Part of a small language model's weights: 10 layers, rotary positions.
Each number is 500 + 40 x the weight over the matrix's rms, rounded and kept within 0 to 999. Layers, rows and columns count from 0. Numbers have three digits each.

# layer 5 MLP gate, 384x128, rms 0.137, rows 339-375, columns 0-127
540478471489503468495479526445420506507497455469466459384464540459500511484513511542511551513576535540465536461525471493447500480541471504560506548517493487401529505546461526458469564515439483542440451460520596491464547388471491491511524521475470405503568529487454467488531476454519488556505461500520470480499506527473450460419511492573447459479501552451519536432490526531403446419527
533513459467549441493515592464528537532469493545461474508486472515449542499464436538501568494517429497453456480517500479507512496540454518520517505461496519520493469471489528490478511476484518546509462477551434502510556462510507494472547428489573514504488473490491493458478574491522468511521496527559483448470463472475483445516434481532569479525450478500478503506523531416469488468527
539516521457548519485487457471463521536531459482553498483462553458528508476483417487510498497553511472478484526474556460530510459501508545550524505527470477520486427490485536529512603569502494533454515477436544516493562464517459530537465488504477476501505539467507480527542500478510488551482478528539520549487429505497491507490457437517555546440467514544461557522505514462468453576456
469546503511492515489520543547519543497451491524540536441499514501529547484474485563496460547555468519508547442462509531495497493484518541467536528498541557528524534499552468454539470562514537548534429504465551497454501453463496470499460529483479520505507505464494504447461552415479539478473508480466420500470506502458428447476432510560513525543482537452502513437492514501520538453481
567485415503453462475535496535541481475444480544519405454435600447481503545527544472472550542499573506467508532544516477467451494517513514517533483530525462541397426537522534499529467513570442508510549573393461554482507465475556443528461466497484532493553469538474525513495527490496562500439468489553506498525553569458460538520491482564515566508499524532509490532474527533483480453513
516587419530524507479508556520496477484506491482565485477411539535508577568500513530503566520491472544529492535514437465539520507521497453508489585504506520533502486480561522454555525518544533550474470471534513518521546432474610558582518501493537478444490530490512454501537501481454471533560441482508401515514484482562506518485427545542530608481527540475476512546570483474475492487563
486499527503583515488463487488480488540508519424504496453445589480470484440504498475513601496522544517521404422490535486511487507482488523552520470462520520486496525438544473446494525520507413460471539441528558492548431491525531560524482541524508428494508543501538524454531448506500515473604486405443486445526490510554529506502395434530533500511529479430463441513552559539401507496488
468573462461561533443544520473450425520451484507478544446504543520523521488424501473605499533505517423425465589513572599504508463495503486470500510494536485482555553475536482469488490442497521463490521418447519552554539436499566520501466545496490415553456526496558461451499530472496492457523442495590510541489538466535468496472443481430513491526465600501549480515550469586485489516526
520489513437534501529463519512555501493511490500490483468491541491422536461467492554479487493513540445441496502491556520468515504569489483552545516562459462463483498513494541437556517462491511538548484462503500495539499449497450547459515505509495473483536480497451502464491486522469471541561452484516511518518500534558509469532447437522451497519486490461473513465601525523477486541450
538517447498531484509474451503451566547520512493533498541485497447471465492486481453537537537452446478510496478479532525512502534538509452555529513538484428435514608486567460472472490519487511519535523473425578522488494502490554505521472506458477464582480513455497504519552509504554536456460483442455501506562554536523518525382494488513520520566513549539544439504504456506482491480499
559500514462520524527512508501578488477461460510440437590446493507549565543511511506554471509536507535548506529460533500485469536505493518533495528468469518517514499488500501419460531468512477482471477446483492503421471474465512541494453537522544484528552520487516496531516534548441554503490571518530504499499494497478454506531431499486528459507478464482523530511497527538461537468524
485499499484550490429540433424495474532486457489546478475465605464549479553413499543563569468510523408496495494444431574471496505502452535460491482457474499528517543434492473438484545507547486555464497523490510543474513486536477477501511522533530495437471488502482450490510534426478458499520525488563482497465497535513456561485507407472592562483407499472543509493503504510465491481543
481531498520453476526467539498488548567507504552521523516439492481452553464549511473556456477435548533507489514539552460491537515538518497436501496484452489523506512484553479470491548460523486525478533491545607466538466531512476499520522593511516521578519554495469453476567483452504524529433426514491538587591473528549465489521428533491498464486464506572521517531556548506478518502539
493516411478511496469456534537498548537436445488479466511444518477435571544519450514512441600510442498545478475454506484498498469531389558528499543619468509407487531576555573470575588491574525486498553468538526559496508412532568453490574467493498506496512475497469488411534478491523561541506462449554462545586542500529515457426526488466482491533533530439532425491661547495418443480549
551523403510494523493465560538502568478489480443480474483454484517518495516490432424540439511536528565470477469512494506538506459507466487468481514558472545491440513510515523520547482505555446480441483559540478588470490468496507433456601534485474504502499540475509474500569465475546513531502475482526484505559524554508442504546412495466526483434462506530562524524528517525448472483544
567543523475470516471462553497444496586430495414458512504532492433494515541501442446487498499519548490438506459596510432464500497549550557495523529485520579531501493554597514462585518444535445503395497516417514502559555431563455511546573468513492553469503487501493471443471576534490531476422488445473482568583440496523468501512478568534480444508527574451500503502551520482505436483483
519555549490523540498444529469513556515446506525490542458495512503527579494490416515500522522545568469521494551533584487431448519535462585566478467444554491513522513435537477451557506471540509486472542478462501568464530470480530501497426480469497506520580500500461501513512528471470486496565459509534461493515487532543496449538501471493615458518453475467581461494522510521422404470547
491482509451557513403450513500468455480480451504473547486469521493448491472548441463558528576476521466434485518559413472494546509518499566469506417517554493502455481549445475468575457503534548490481487463476511513589473491489528516445511583520588505399497570443433515456509507493579500463529458508568513573538522525508455525521467485489492489483468510464477502456623522491495446533532
494530436495489579468455425496478498524491497475538567485524532573535489441511482473598597543525608461535491481551479497527538529428471514464478478500552534461499493564488454450490578520494457493542510526482551503542498504492490506434541551528500545555532563510437492492521511537490484528509452463480493532464481496444474428453471429477565551526519518454502459515485484509524472496472
547529495428509525557470540490493476538488475523555450439527546498529537504471511483532509479558472490452486438480519492377538501503490521534529470518463488476425519511488462496446531449527467502478486498510511486559520431533526461529569447459486521488560511462469519522546444507490516518465498518537524569560547488523481418489525471516494467505427531518555465450471520440543513455529
542506506517487507513473481496533499465541468498457513526436513436436483526509510559481480469525516518527542423532512499472443564575503540466503489528508535513449472518498480544495504519521534561503489509477484482541483508531486569549504476563512530529480547497478512524510479534545455489562482491487465521513511544526489484522472430528457561515480477502490502469496542470437462495498
425484481519497475468478515434486470511425460485508496499490525528508549489466479568598537525513525467535518541463536496545470522532515467504556455527436489526489509474522532506531554528581517473533559469522495518521536451501483492497510501563544514507527575484521465402473495406456461492517472524524396490509597560540526535488478486450553549491569487515512463448606491533503443527506
492500550402500465454499497444560556492488552514545528510500536410437533524497463518473498472571497520557549508549610468570497460517488506545483521513504423478561585539506505464481456423510481507490487458496514513500472480554524514513515520580515488496493508495499465459495452458528530427447490492511510457523482560563496530498525579545502456462571454386483473513544518489501454522526
512559508534555476469490504472471581562478544528460488510425468460504473530480480558559533590495491446439466422554553504436515473531517529505590470517483547501498536473525550488516518458532519506451563537418497496418426504477547583465511539478572439555490530497489506498471553425547482493442483437506515495570498490519367478471461479433524443527422513541456519553528519518509469489524
544568500500496510451531459530437509536493459458551514447535444479469535486563545426487528546510552504515510476468577520444521492509424530553569496565514432469552546574512598503506486489521500492470513492502509491545598447509450444516506558551434493524612519440489527488557472542457510479509553580434521502475453508461445522448570436506495548457508523584527515478477568513514463457575
589515447456523485475517487512518513476396475560461549438424539492535487485509487510522581506473534481502473501497480496444509555473385547534460523500506513463569442470562507481542556407526486399481405454517490547483568526527529498462464479546471500491493537497486490463446494487521521527489435489490442498490485532487503490511499482523514549599553459565545504429473527538473477468520
489610550585561546441518568434468514536457515436466457528473538483558544557505455438476495452493540490467539517550533476508534599549545537493493539503490533537515501502507451461537484493540414524498524451457521488618466492557570523536509514534511495478465485478486484492475469470511504523524454439554492553557517510578498465516454440481525543505503490490426481522564577466518486532513
498483495506532458512459532469482476506490573484569537547454528507435503490490494497497510494483571501502484491482445539560495535534551488512568474573481508468471527526458527485506543526498521560537493501514591481528516461531596475543469436493482498514517506529429505504526502493552500515522496455472518506482523490518498493535471485523516507551482448466530415475586499523402476472499
510490463465517507467425551530522555554456400517475452536488556530473548497485511582534512426490524465520502502450437505473476494514494504511462480522450476483545494571517513552477480514443464533472487521500581517540549468545492456492522500529472465423482454473396511524519536493503557507554493571470411519496506551487507480486489496565507527527463580472418545449477551492470521504553
502552452491530478498507573479452510525473475524536521478466517520451448467525553491490647531566533567483525543509483499550499472450513530491523462513495526462442499479506490478534572510469492543473548477473512468576458516540454530543485488437487506501557481416436482494565507491538528517497459496489509532487533468547490463498458523519485510508508521511486509511510526462451503451534
452515377434535500448475452531473596533447460529535486445513600463513568522472411555548485564526479440520506511594563514592536464489404518544547496606490463499501545537535496506555518483576391490541504475532526532502572449503519487491493528562550469461501487525448486393517533431528485542488471468548488453510531524559489471445512540517517485453532515450528449427532501516505408592563
497527452557490485492493461481495553518510476461492475487492502478492530477546481486500468527451505425510502507468576536464424503464469472523535541543505426494457565537473594504428500529481458507466538480535530483488496511467520506512475493482581498491522534497520520405495492515485499485531550510413424517513555470565524454508462545457544413516501522440487511492548473513487516509543
513566482463494500468438423459475499460419482588490472481429560519503537568478514486499501471591575487461530443643470555555473564581431496518520564551512500449487524491542536376556517440545573535538470467518506584514443418492494470560433506570454538547491543585502451491431500562529486486395479431491499452479501564588480465511467491477555530511504476485489447523502545414471376581492
470511452538534511488521473476548555485472457491416463505501542426451592540438527510532495562528601498493526521549518610440479556500481554548542546528432450481532514523563500519513535471553519536485507486501593541515473459435560463503526530540623482485505519555397489519565506462618508503518431507592476513462581574607468500485438456483527526568463485481490552493481489589488478392398
539454536502534523499542458470563467488485456586494529436518494504506483458470566483492513490518602444479541505494448517493475555460490550511529431506476491530497491520563532442529544472472479531544454436472475541478501514481508522515490556505544467523449502530481514492505471482488494502529548471533441496487453580493498499493469467512516475465479470542480499470492472552550491534541
538585502494556427435523491542462470506506470459561450498426498539468528516529497476479507547523491526438523471558489514506465528503538527475546479472467462457486492500493497466450479475514502480384546477549536496488532507452418471517539532531609497457546508564439483566502543548493421541523447542522474514496495482545508471577432463451512551495422534487435560463527577442460470491511
530584468497540557461482506512490439499527448492508576535457526510448486496528548506493539540473474442532464468516561511553483489513477520475616481579490465413510457517525528509531520524466488481488534446517576492513499479481522539538505578510539526489459575507477489515455513545563443556568494422507512507478459490505494487428458507472466456505495541543450515511503452579431517524433
# layer 5 MLP up, 384x128, rms 0.129, rows 339-374, columns 0-127
456466438537530461500508504516411542518548459486460536513488473504480473533505477476448518487479516448493504524502497458434530566575551487506481497548460497476461513513501530512569479524451524498517529580561567458515489521474424509514463495513421515512571513524479502579466534514497475481519510478486419421486568468464577434477434428526456524483456496430561476517444461502456494470527
457481523453461517535500552423568512513504547551476482472508469532532559534485566512536462482478540458544508559453541511478470548500464470490490501485491513508580495582556482548544498540477458512557521485459490479474484508469486456514539493551558547458585543576483497477492475536504472539470430478517569506547491443530503556475518506509504534554514481472526506479567435504544472521505
468452503551498398482479526508469550532502497514434458548480551443540518481530575501499538487534555505499455457540514456418502522570562547517499465451490499481520503550517443489476474448461497482457529493511506476491426508487469530520462477525545515442503416547507471520542500558592529551541569476496495510491535497514463519486471466566478549534481512405487522491501468439511477485473
464544463467523524472550458487485507472500527544494529475519454453446512514498543508499488594487443482522502524457525500431441460466512479513530570529478515519473547537463570490546514556537539506539488472594596506492491548520548490535517474509527451494468452536434504517560477505509527511465453562528443529465455464517519508466540518425507443560478543483509472550423528490560560511497
492458434483462507496500483552590471455500443484546558528553435474558519540463606500495433491506510493462578452495429484507455512502491490431450497503469583511496602528460439512537487578478533526448529495521556520540534498476578513520477429478508513464553496533529441531499480561459470450523478416480510518507488546525476507488541492477523472466531427468564483458473506520501505528602
504591466499457537512500505523558548427478494487509541559449487514548470513534492546519525474453565488606472518471423515556521534489506527510457440516497545572621525485487494495537536528494499441482515485485534554495496536487584457469505489509575543533545459471528560476499468435457550518492466505520443522500440501537511555576577473554469530483515463456421495472549467536473498520514
438403536566535553504481463554552473482559418476529510466482460477478464517434472475535502437467480484481512453432568521495498452468477522458558526468436528457532485518600453537476476571514447489470608518456467507555476462494549543510455490506470514445453528503554538442529512525439477431543542407570463437516470526527562516507471437524543539513539519496488418489527508478454558515511
488554537477502440437496475458397488458579558549528452504554488495518482543473516455479486446539480531543548454483453482509472521514453540505473442568471520475456489510475514497455534472497501512519526471607551518542431498450450469566490512476569547468538482531545456529618516425545485516477511500468475568519442518518484507506493548487502538448473470478512518443513603470478471540516
486494434475522472456511430497477518514493500452535509476444525442467445565523501530462501525506491470493524500481475517580532439456485525461535488506484529445567467457511476558572538496507539512473472470537507519479458535509481472448493521549521507543516555514474498518513532511515474485479553484556509565492504544476485539450549474511529473542543492433507478494539530546511542449536
486516556511462450498456445459499526546563545527535531531510533504510468505512571553453517511473537555550511490456452502599501484533545497538518508541482570481522519494510529468441559551497503503469493476514518459530495536515471488477503478511469445514448508485465491512502521521577563510428478510434511495503523458569470521486524514511498512505506557558535576453533449527465492560494
511523504508457471496538537463495531578526459493495502477433505535482568490510509465468493484487555479454593459470508473491497498473453482508503545481486526498558467478496440526457421470555507481512516562449515501495517482566504433464557485462509493498492462451499434471505470499540435489576473531545550523523551512502489488478486485492530507520455505472521511515440494566543534534465
492553476462471526530448489472491428470447496554537480426503486505513452551528501526481598535480475467540503491496501451516444416497492491521499516496558531471462559511506449425456459443443512531546450513506489505497469559505539507588498553499483532514446487605514475545487487453459529474515463441529475464462504475500479509514534483532510571511503502466560514512554417506458490544499
484487455525503511493491468448437451518519471476497500498541583465501467471394508536547484479472499483467517479441473509518507533489540472522461506559501504494489521428478459479402545502454472606510505461513483436488542495526507540541540464500514381475444457462517469546518509544503446492452458519513534505532511472557501485457538537498534529555440504494421457487500428500484534470502
442484452498419528508572532456464561478471494474483466509469428427479552543474456342436463522513434508527480470445558549547480430530494492477432470472461538419511557509475517510526543478490579511568502503559518497491509437474564507538495481523549547565514517544457494427545473440466547531503422510454528559498484506468517593585413555443498554546489459558540574580578531493528467506599
526546493460521509539455481528451485504455497493522502432458449435574477593503473533490522494520501438458501545457491489520516504414520418527479462538527593507461489522503604510531472551512445500464541546547473394478581515526523486475420463549563474501604508448460413493526555456482549545469479544468543433496515503509474500521435601505533428491540508401475381461525433501506477527524
499536474492533454504562519472514448414468476537484490522517582528490516477527515552502539529480460482515475592483467479507464490461506436521503503550486522466443495453499633480512472490492523481492540563591512527485500546474545487457419442493532472566526536564515433443508476536495507531482551537511489518463541525477444482506518452472486570478521520504506504479499592500466529525544
545502526490541532481517436446526557503508526547550595538503486532461420548466472547466500487508468499525527537445486536512505426507445560476545585504493597539495460519500504479501479462447482487506519475408481445541539512493491490461505491477490528542481510404509500510569520527438416464538494554492491584509476518576521492516520544473509472437530450592478514476514539578472515460467
469461424556483512486513521531468463503529562500520576467580511509483499499549544478543481546453540488492485573463547524486575507494509524466591491530548502464498550558537508525574474509461486543451487459542420501555523502389462570468543551502535532510541495479527610515534497510555546499499483497533452536528544450518546449499443543528469512527527504511556537532485526493460489488504
514479531549508508496545553425521511500512516541473460432518468526580513482523515526535540438506490549475445407490588473496432441499478497515482536532548535520501466407513463433487455458495423516522555483495412491544480562513538454436533486511520451539504442545521511571540475472478517540524459520550492569486488449510510536494500538548523452511465505482611460518514556500476512508497
440505493467453532505532450548429485517523503572413550488522406473496528499536442511593567512451591459545545486509486511515547517512498486481500510523449459490448533594531543448528463460501519590467492516452442515444513543483498549513483531496519457517510500461453513486465493495506506478480471483412540454505471439522551495455494468511479539522517462461493439435436512525542519435453
567470499548499523494524500487494482438501477432537514463452490486489469454475487446539511494515475495447480536529414577531483515620499546501514489490506487490491504493496481490579489565536505553505541457443449506482544489475508481559479467472505518526561525492501519547442492534519475504545524475504535552567517505563550540482518501492512531461501512515448511546481506406566522520468
460541500458568442488529568449479540487509554476578517440509493516501505519513439525452417526574427520545503490527514572529425470482462534534511558487538487533463531542516519426431520498560457460478623454409520508488535502416487431534573485447503505475447457544527440546517564593546448522465573513476528530455507445509515547471473504482522465482458562547490498535487502470477515436514
468443563534540517479519468442469425485485455561492508549499503524532521491519507497475456446494486547514523475470498530472527475439524479459472515499484557537459460523508464450417510461538480501440506427513562507508491504559528491526554493556519510572536552492448542565480497511558515446535533515505427502557506558507493441584497482499465539505460451606508574547520500457477504473526
497466495490457481504460484612563485529561477532525495452570562477545511590585525526392571500535470480505462457586492528548521562459457561517534461525548457465455472542473536501592491474491551535455454445568458486531491488509512495533441501450436482445538466470543491463478534525527497452515548517434494485470441504476488476492471514501471465520564554445467477499536500480491476459553
488464502572476478434548518552555489441537474483506530516477536496498471583548491448512535516565485478451536518489488427509554466505512499511493410498446539490491489503481443459526503504480514544531487485501521486548485523430548422493535498512561530417484419527503481543509485492468428468514627486520443538566453536594476482516451487464466520492406518471459484530486470443476487513521
524470471588491530508501467451452511467498477575486447498528534491512517506483544486534579519537520536465461489595555507496505534547526552517567419519507473506476466508511484538497513545472538534503508550512530507514492466465446473485416490491549544532549467472539555524490456530562498456490559462483475611497452454498503583561481498508505441457533465477478491516485566518448503569512
500501494519544539486547455468481462497489440531587524476526370596489529453563530549590489511564565518532491440431587578440499486489456551485560474488466489489527557597487484512438447506423498489532442442500513493514518489437492439473513506493562485512475513443572537571505523507449502548520499507530493518500510485545569596482468464407487495469423517473464473489472375611464439487476
501552518445517488454435555492480519558449481494497477464458497418495408447503555527491522505509522487548505529535506545487463521489468506481545494504581487494517504494533544510558470495469456589539588457522475470471570518437473515540515559494514425546496514505578428546530479570458460481513472527580555491569529509524562574476475470510467534499532501438498476532478493469513535503506
519491518527476542505481525454464528497498517489501488514515458499529505510565512471461464496510437572502498488534568469454485532532476496488556505482467467507494459458529487497525515480545557533423594518477497510515484496487436499500507558509580510513522532539548529486447514496453481520488499485470489489551510510505562480523440474516511430462449495525493539540531526519606462476493
475525447521418483514483522472545462442461504491589539523468538566483530468518480496466466519496484475445415484518440483504501426511496534537489550456461530556425451468446493510486489527479570499501513487468550511467471472517495555476504490526488498470462502517481484464484518539546468531577438509545520480517493480480479560455472480502472485553507430475511551467474526489470478400511
548550529486570516410522540466522396476483490462541509577409513593524527420605494391520520541417471499519509517502400543477391543466486502485541534467480620542525501467573580540376495416608509442542496512448467486532567427563529511446555460489538554464576552400496571474560609502426512569537490528476441492518505353508502411456456494470476500563464543530554492614517484514534528497420
461534449511486512521529504492496538485496498448440523487531507432565517519449465482560512484485453484461517503471527496455421512538514440490489511492498523544430498478482477511454484498500466522560478546572540516497477506483437504490455488486552524489491449448518523453499479502467504467501441470462472584544513435434542473503558485510525446540550504485507568475529442504506518456496
484449489628445400493522539613420563511539520533580466540497464444470489520496470476532486515519570528626539505430492567582527523430559500471467476461554420471536527532496492601449510542443453500468506454486512522474515527469494491536573527483543550437489499494474440469578510467512475499563468510527449567538501501487500440460467519487495479440472509578479538509483544618590495447491
532538583447553489482456470507436447470525495438550510470512554506519415534514462445419592474512461493515566488423453514555582493461439465510498474485480567500482536433489505449495558474501535536544457460500396557512438509488469509541481553480483513511548494509565466574521447476390460517585429444506425577601498486482410541508581547473510454452505481458476413453612593462472475563587
523511545517472504515479521497538505518603536540481510509554513481407511495538512475450478514409531482493537495525460494464534509505541488456475537557482489487554502422492538533487563486530534555468527526456533511521456510497456522488503495508464479552435457506466568545519493500524500477489485466492554600520538503554508456498537512473487494490466551518512503498480564532509499570510
429434509498500464480499437514495534468536470498535450477496492568504507521483432455501504499464515511469525446496525468569434488494513502450522549484435475527488556505474521454452506495548538495520499522453489499525515514482480551392493448469558589343475521510457411521428558497447488503526523461563543527542413485472541499484496555405551476468553525446544508477496485420533519501487
# layer 5 MLP down (transposed), 384x128, rms 0.127, rows 339-374, columns 0-127
492511465481466466495497454477394514467510508476577478508521509527494407481468565459536499520573457504573444405426520505538500529509476475495509455491550510475530528452510479520419551523453562584496484487556530450538546471469512513494403471501465458551430524445465509457534490537483428539449560577501467479461465539522447510519506519525416514505497555500503562530468540508566480438504
492473521501550474528489568525556446522477511541559480515540489546456497504448476513466528463499532536433462488539478464466449539460473417509551474427501510516566422526463508458524510425499526505545503601496510580520477518472475535534503504493476504485468486568513482515468541525480544519524477500512471575520526497487444512464483534509584512553496528438545491552454511432470476506529
506574490495494540542549457455436564513503523519506493442508459466502485582446519480471545519496474455443457427470569532487506410517475504463572471562474512458499488476463470450509472541459519530465464474579528561498466490493525458401533535525542456452451445518516483490525511510557560511513449539498498492510547459453514463529503506543480571553498507446453460513482479523490454457510
485519454485468469550581484482582461524485473473566523511523495430484524488451500454532541476500544528522492538414468517455456514494535494498512521489456526502479495508546497591519556515548463512506412460486546456490467491544561548480486481541510498505551490549507540535489469444507522517464522549481463452580513622513491471462511483446510535474505542486532476553460588441499524455472
499455509545430514497552506506406494479515426492481518505521519513518472562479499511487439575534474513532444493443446489486472503536502516478495425520503536528546488492489560513495448551452481459501494412479500407449471513540559486612439551480427559466548448462532478507494506542518434521507596396486547505530441501453470507480492512518532522502622529488520459429478474494501537467470
546417421514524524463482480539504480520525504506498559532585521510469531496498525513568509412497610468515436480466505460491524467518432495524520470519535495438554483462493496529573593479491420468493473494541489556451502502496395580536503477514510472491476562495535510500521496523408476548474442519504577494528489526502440601528415524485510487508522459529496506433505443489458436455516
481490490472536550477576560449526539488505537476464525531528490484558544500470554515497517533503495476468530608526506465540564476552498570432462553482570491496574488512514472463467521446487502519550533469450639431462519459504518547529485452549531478476489423492478477492421478506592472517501541535482492554459511528501492511521563460478501553496537464616544462462412473495556473483514
497450523512520522522488461565535437586430501483598518514475458473492518459520546435458530521487539530529572485519479460512518475597476456502506555463435456600468487576424499519508488469564432491512540466502521462497454476529547571457539450597455514539472432470538455529523484448474456522485529447561473559488497447483470567495475517495540484493447547493464500463501485445506496517539
456582466444573503487514525495473570530569478506478501378513478489547476498479495552552517504481512467548527534523503467522472421498467465504559499549530512496477543495536516555572539497500502561527564493486516497529503474483537538535585487565544499464474530521500505499500489484456484459475518502516526500531474579534497456477481535472457463515528514535488521465485481510510490476524
531464484529544502593525488562483480466516539507508502467520516493570576491537488480508572477475507520498516491484478458454551464474498405456471498538507491496512504519507488495542535510450459536529500529502448578498496491564488567458486428508527485489473542539542468479494510508574470478528580433545507533429493537505506506517504493535528531501471453436500506539442501474561488504545
494463521493506504566501483518537494469493527501421506553493555446490457491559511487469492534513487512497442545468537502529553480507489531519519545497491488515452501466511554448495517525502498508471502519552499566472458523445507579514453494531518483537523495561533518558517524500451528480446567555521502506508488525495458593583481550524453497494512435503480505534497495498488453518535
509493428526484513393522500528468508468505514495478496485463444497479504454510545535509555475508485566493430549525546422487517504543515486514468496521454466495512416486511523557534468523503568556554508472492509517463515539503406483464418497439438534528465550483495522464488498488470480512486486521472556436541481520538519516434461452567481513516522505516566488551504554445515521452482
498543520569469474489554481542505520507521523491526507541497474504481434484485498457548504432546425477557471482502560455475504427597485423504489543485526538504530489506552487504489453475480540483422532459459439490508484450441461529518520546494536513562584464458582492495483441416579523496510550495540505495514513464514514481514510431476512480484480557567462537552485512496449547487467
490467452532531497496543488502619483456493479510526467482522421432450495505484450454457449533445436447483511559454568547471496490535531534631477427415453443452552464523519477468500449522444550506617437480567490557502493498440565568503473544503572497546537482466498549515507440525544517503548417519484510533489455549576520526499451519498483518497543522558571488474527502444554505427554
496469468513533545472467424478420446487577431452538467528480457487573440457508554497495422430477494473597471490441486473460512525456520502497428501453593556456457559587542567598507427446498516434487421511598485538467476398560506477556494566520586488511521508502476459526498569480435605527454476493465487518491427498476498535559451541492554507574489496472529483539518473484538496500526
457498530549541495434478533512537481515507502502441477489448556478532462560534497508462457515566482479379531511502465557449485585538479468511482477498481493493483519474529499545523510499492517574546502513576514502444524537552518506483465581464518538445518487564504475418511428466472475402552474469445518495514537473471496402474545500538515594490517543493517485487460524420526499531509
562539549469540537479502498558482578480448533482506493486495488424528513450411522552508473558502493515523457509511475509535455533533545516470503489458530452592387540569476505508511545519468563481530470465475484510497538538536407586582504527504516491446473459568497535502473477511449474470504547471482498597566500548530508497497487511529499474450540453487457539477471521501450528457519
525461535542479527449505509464531479456495521493521585574511493448538478507493497512528508452499522535516484472400528495481445487503456537437508504499476510500482459444468494580535479536391453530516554566453391470509552461577528496542561470498529515496480492460507475477454499562545483498495428496442469428466527559553559471467525486552510537517589519462522465495509490426514529524453
428549491490553485495434548554554527495434586485545523498529494511492501442492517532524454436485503419499415474513504477526514424566522480474492431531518496483501511447515499509473445494535534532461494503506482554437416517508497523538485496477473501524481505487594546539483473497509462567522502486475485604507494487495486430512530576529452497472513494553520539435471496429580474450531
466600461521432474451469529539465477412458479543497495504540520492531465443426537516445485540504510495553503532451476474559554555515478525493455472440479486516504531577481533491437501556449481526513519534505457495532492522546512512516491481531507459472489510442455487517507495557531454555482539574490561507505470490538564511465470440438458449499474473393446433506490477490499466471479
487518489450549505549494531508503532479478550533429457541550540474471495497462458457473499470479561534494497472554536437463495488498502543493490509474506495434466475481504494460525533523533506462544435408533560488502474538514488488483539488451530454542539451539487519467550456498570522487508456471511505512517492470521527448515548455470484553468500487474514499440490566525465457546524
549453485571509425457522537488507506476442565493579522436501542520449498453395461414432483516496454514526466507510509551518548526444496381523526486477541512489469499563474551555564454498475534572535543514479591436489457497506446471471462503487549465569484526484452464417510471441482462526539548529546544536491458490538555486538460455519476535470431521568399487490503498466531470455473
534549496429453585476545480449473460450477584482554523517473471562508559524518493477509516461488524577514430449515510454516486481500482512562544549460504524459536478514554509448453466553500501469414463490485425527530473490461535497427474519508499473549509465514431527510512541454510452506483483482519498546497519453463460494553497487468466457510530540544506477509493506457575544615462
422460426553535484531472517529520469499488521486550466521485457467540459476519532511499493475472481511605474427529476471495526427565494521571571454509406498476512484485450522474513445576467577421474437433466445547492486493517482487418428587500456499506506512517475444524418482458447481475512538528521528510515478585517511477460504549464511501428527490426454538497528503491515498504529
529579508473458483565445420573450476540548495434478501476517474469538534487445563468553523487543516500479516450531506507479487433477506493437468503509545466450511489437528493453462467521480511472516523471565503579476526414451492437528510503522448460475497525575538467516504499485481445483494491465478493423435492458479424484534461532490535523447540503507430475485538632473496500542442
475486508426529497544493514539485472467492512514477474510519554468486554510556466552496510521511534476473479477460485534554516527532519475417503560476503428552454506453525479549497542468583498495488444570432492485546547456495412528459513532504556481468494496465538520421488563496411534432491453494398527461436467578498534487497518453486522420506500465524482584504503552508578520584556
421539547538513550595550512496430572484430480509469537539467438459520540590524475521521513447614521554524499461467495559527452544505483487496519423498524457493469587493468546538572518444495463479550490434398599412425477538559426469475490524459496531494465501525510470502553555463511513452525467554455520506493500524486461483520537601521556501513522480501459457507476467601503507461587
536523508470516469481553485498492473546515549529556482590551517549495533492528550534527499490500525435553465471529555436485543532496446478427483471490514511516531494507450564479500527544504461527479553532509474539530481512536549483458475534492569457557541548515494499486510452487504447500479462471488423430582505531591521580511515549427498573502472547439397484476431536533518490469531
506521551432492476414454464495543514572478435488486421537592533479524503564517498507503522523503506515516490446500460528518476516537533515527551498460550493517509524490460560505476464530505466481466528531529481558475508542513507478550529472518449535561471575472482468536462486488509510522514497494531472520539487592406486463467458468537511500517505510459443495509552524545526518537455
481484481501473516466468479511474460511534478505489501514440515485443467515546481485485456477489453479533504520526499518482471479511534481469579497449448541474471474505505467466517511509487513523518507497390447406456525505474525462509492486506540504557483480429459497427510461493498489475503517443507551443506530573488488499427526502487411490529522541466523479576501464514553417522471
602497545493586479496559572450480458589508548511504515446524491504473447563516483430497527498469508497521457473493388535540491522506542510530533526452563488497468425502540528456491547509491490502455484419511533423561506480596504491442486577522583537424533502451459439483469586496391544547528487538457560545485510459510521480558479520508464504567381566459489515607558444482566480603413
487472511494498468431520516553544467509531552446492536560512504416520442545540505495528493495525547522493484468496484568530450541505493448548487499505470535427523490454503485508555462459438448517480524493457470533502546490504515480548547475538376504533522479549483540557515471534486507526480464494537505410510430466462462494552447481496480565493503455467504485526460514492511537439535
470517450539531460487526511538498479528473516562472404489520481434536468543541554497429507541492590496424482533541559590573464507535501519486466490490484442504569516557568506520427485550469468473478520475438504436369537608509482444518534418477496468510525497427477467546542426486571510507491479576453437511547512483453447534491502426453520455516527494553496537481503500520567496562543
478493576506493509496527431411508449568454592611376491430566517501558511542575521480457504457502511439478523439494465506476441463477461500567426498530483534509479511500596512593514510479509484485489539419462520466508512527497393501480485539481523434483543477496467429457580516427497495547465469473574530529508478549457524439487388560448535547424414564549456496433580572533457421465526
507412532497545517488504512453508458474451490511525469457511463503555481492547473493501478443501488433503466549509466498560510532514537454478449518546506508518517556549473526472467484504486507487455468479506503462443489512475580550475541564529540443443515467499501461451454597467471552542496512542508565470465486479490495493511428576490500479549453454499578488506516456446493483502555
451498453501565469517475521550595451534507532477554467453464532516580511525536470426550517463428493449469469514489444450499507561556434572526524592574500520474527525489509549527496521467558501562477487520438555483477505494542519511544496498495541577498451458507599504502461542503525464540572498539520508483477509439507511528497547443484487422546548510555576579523472419452507531484462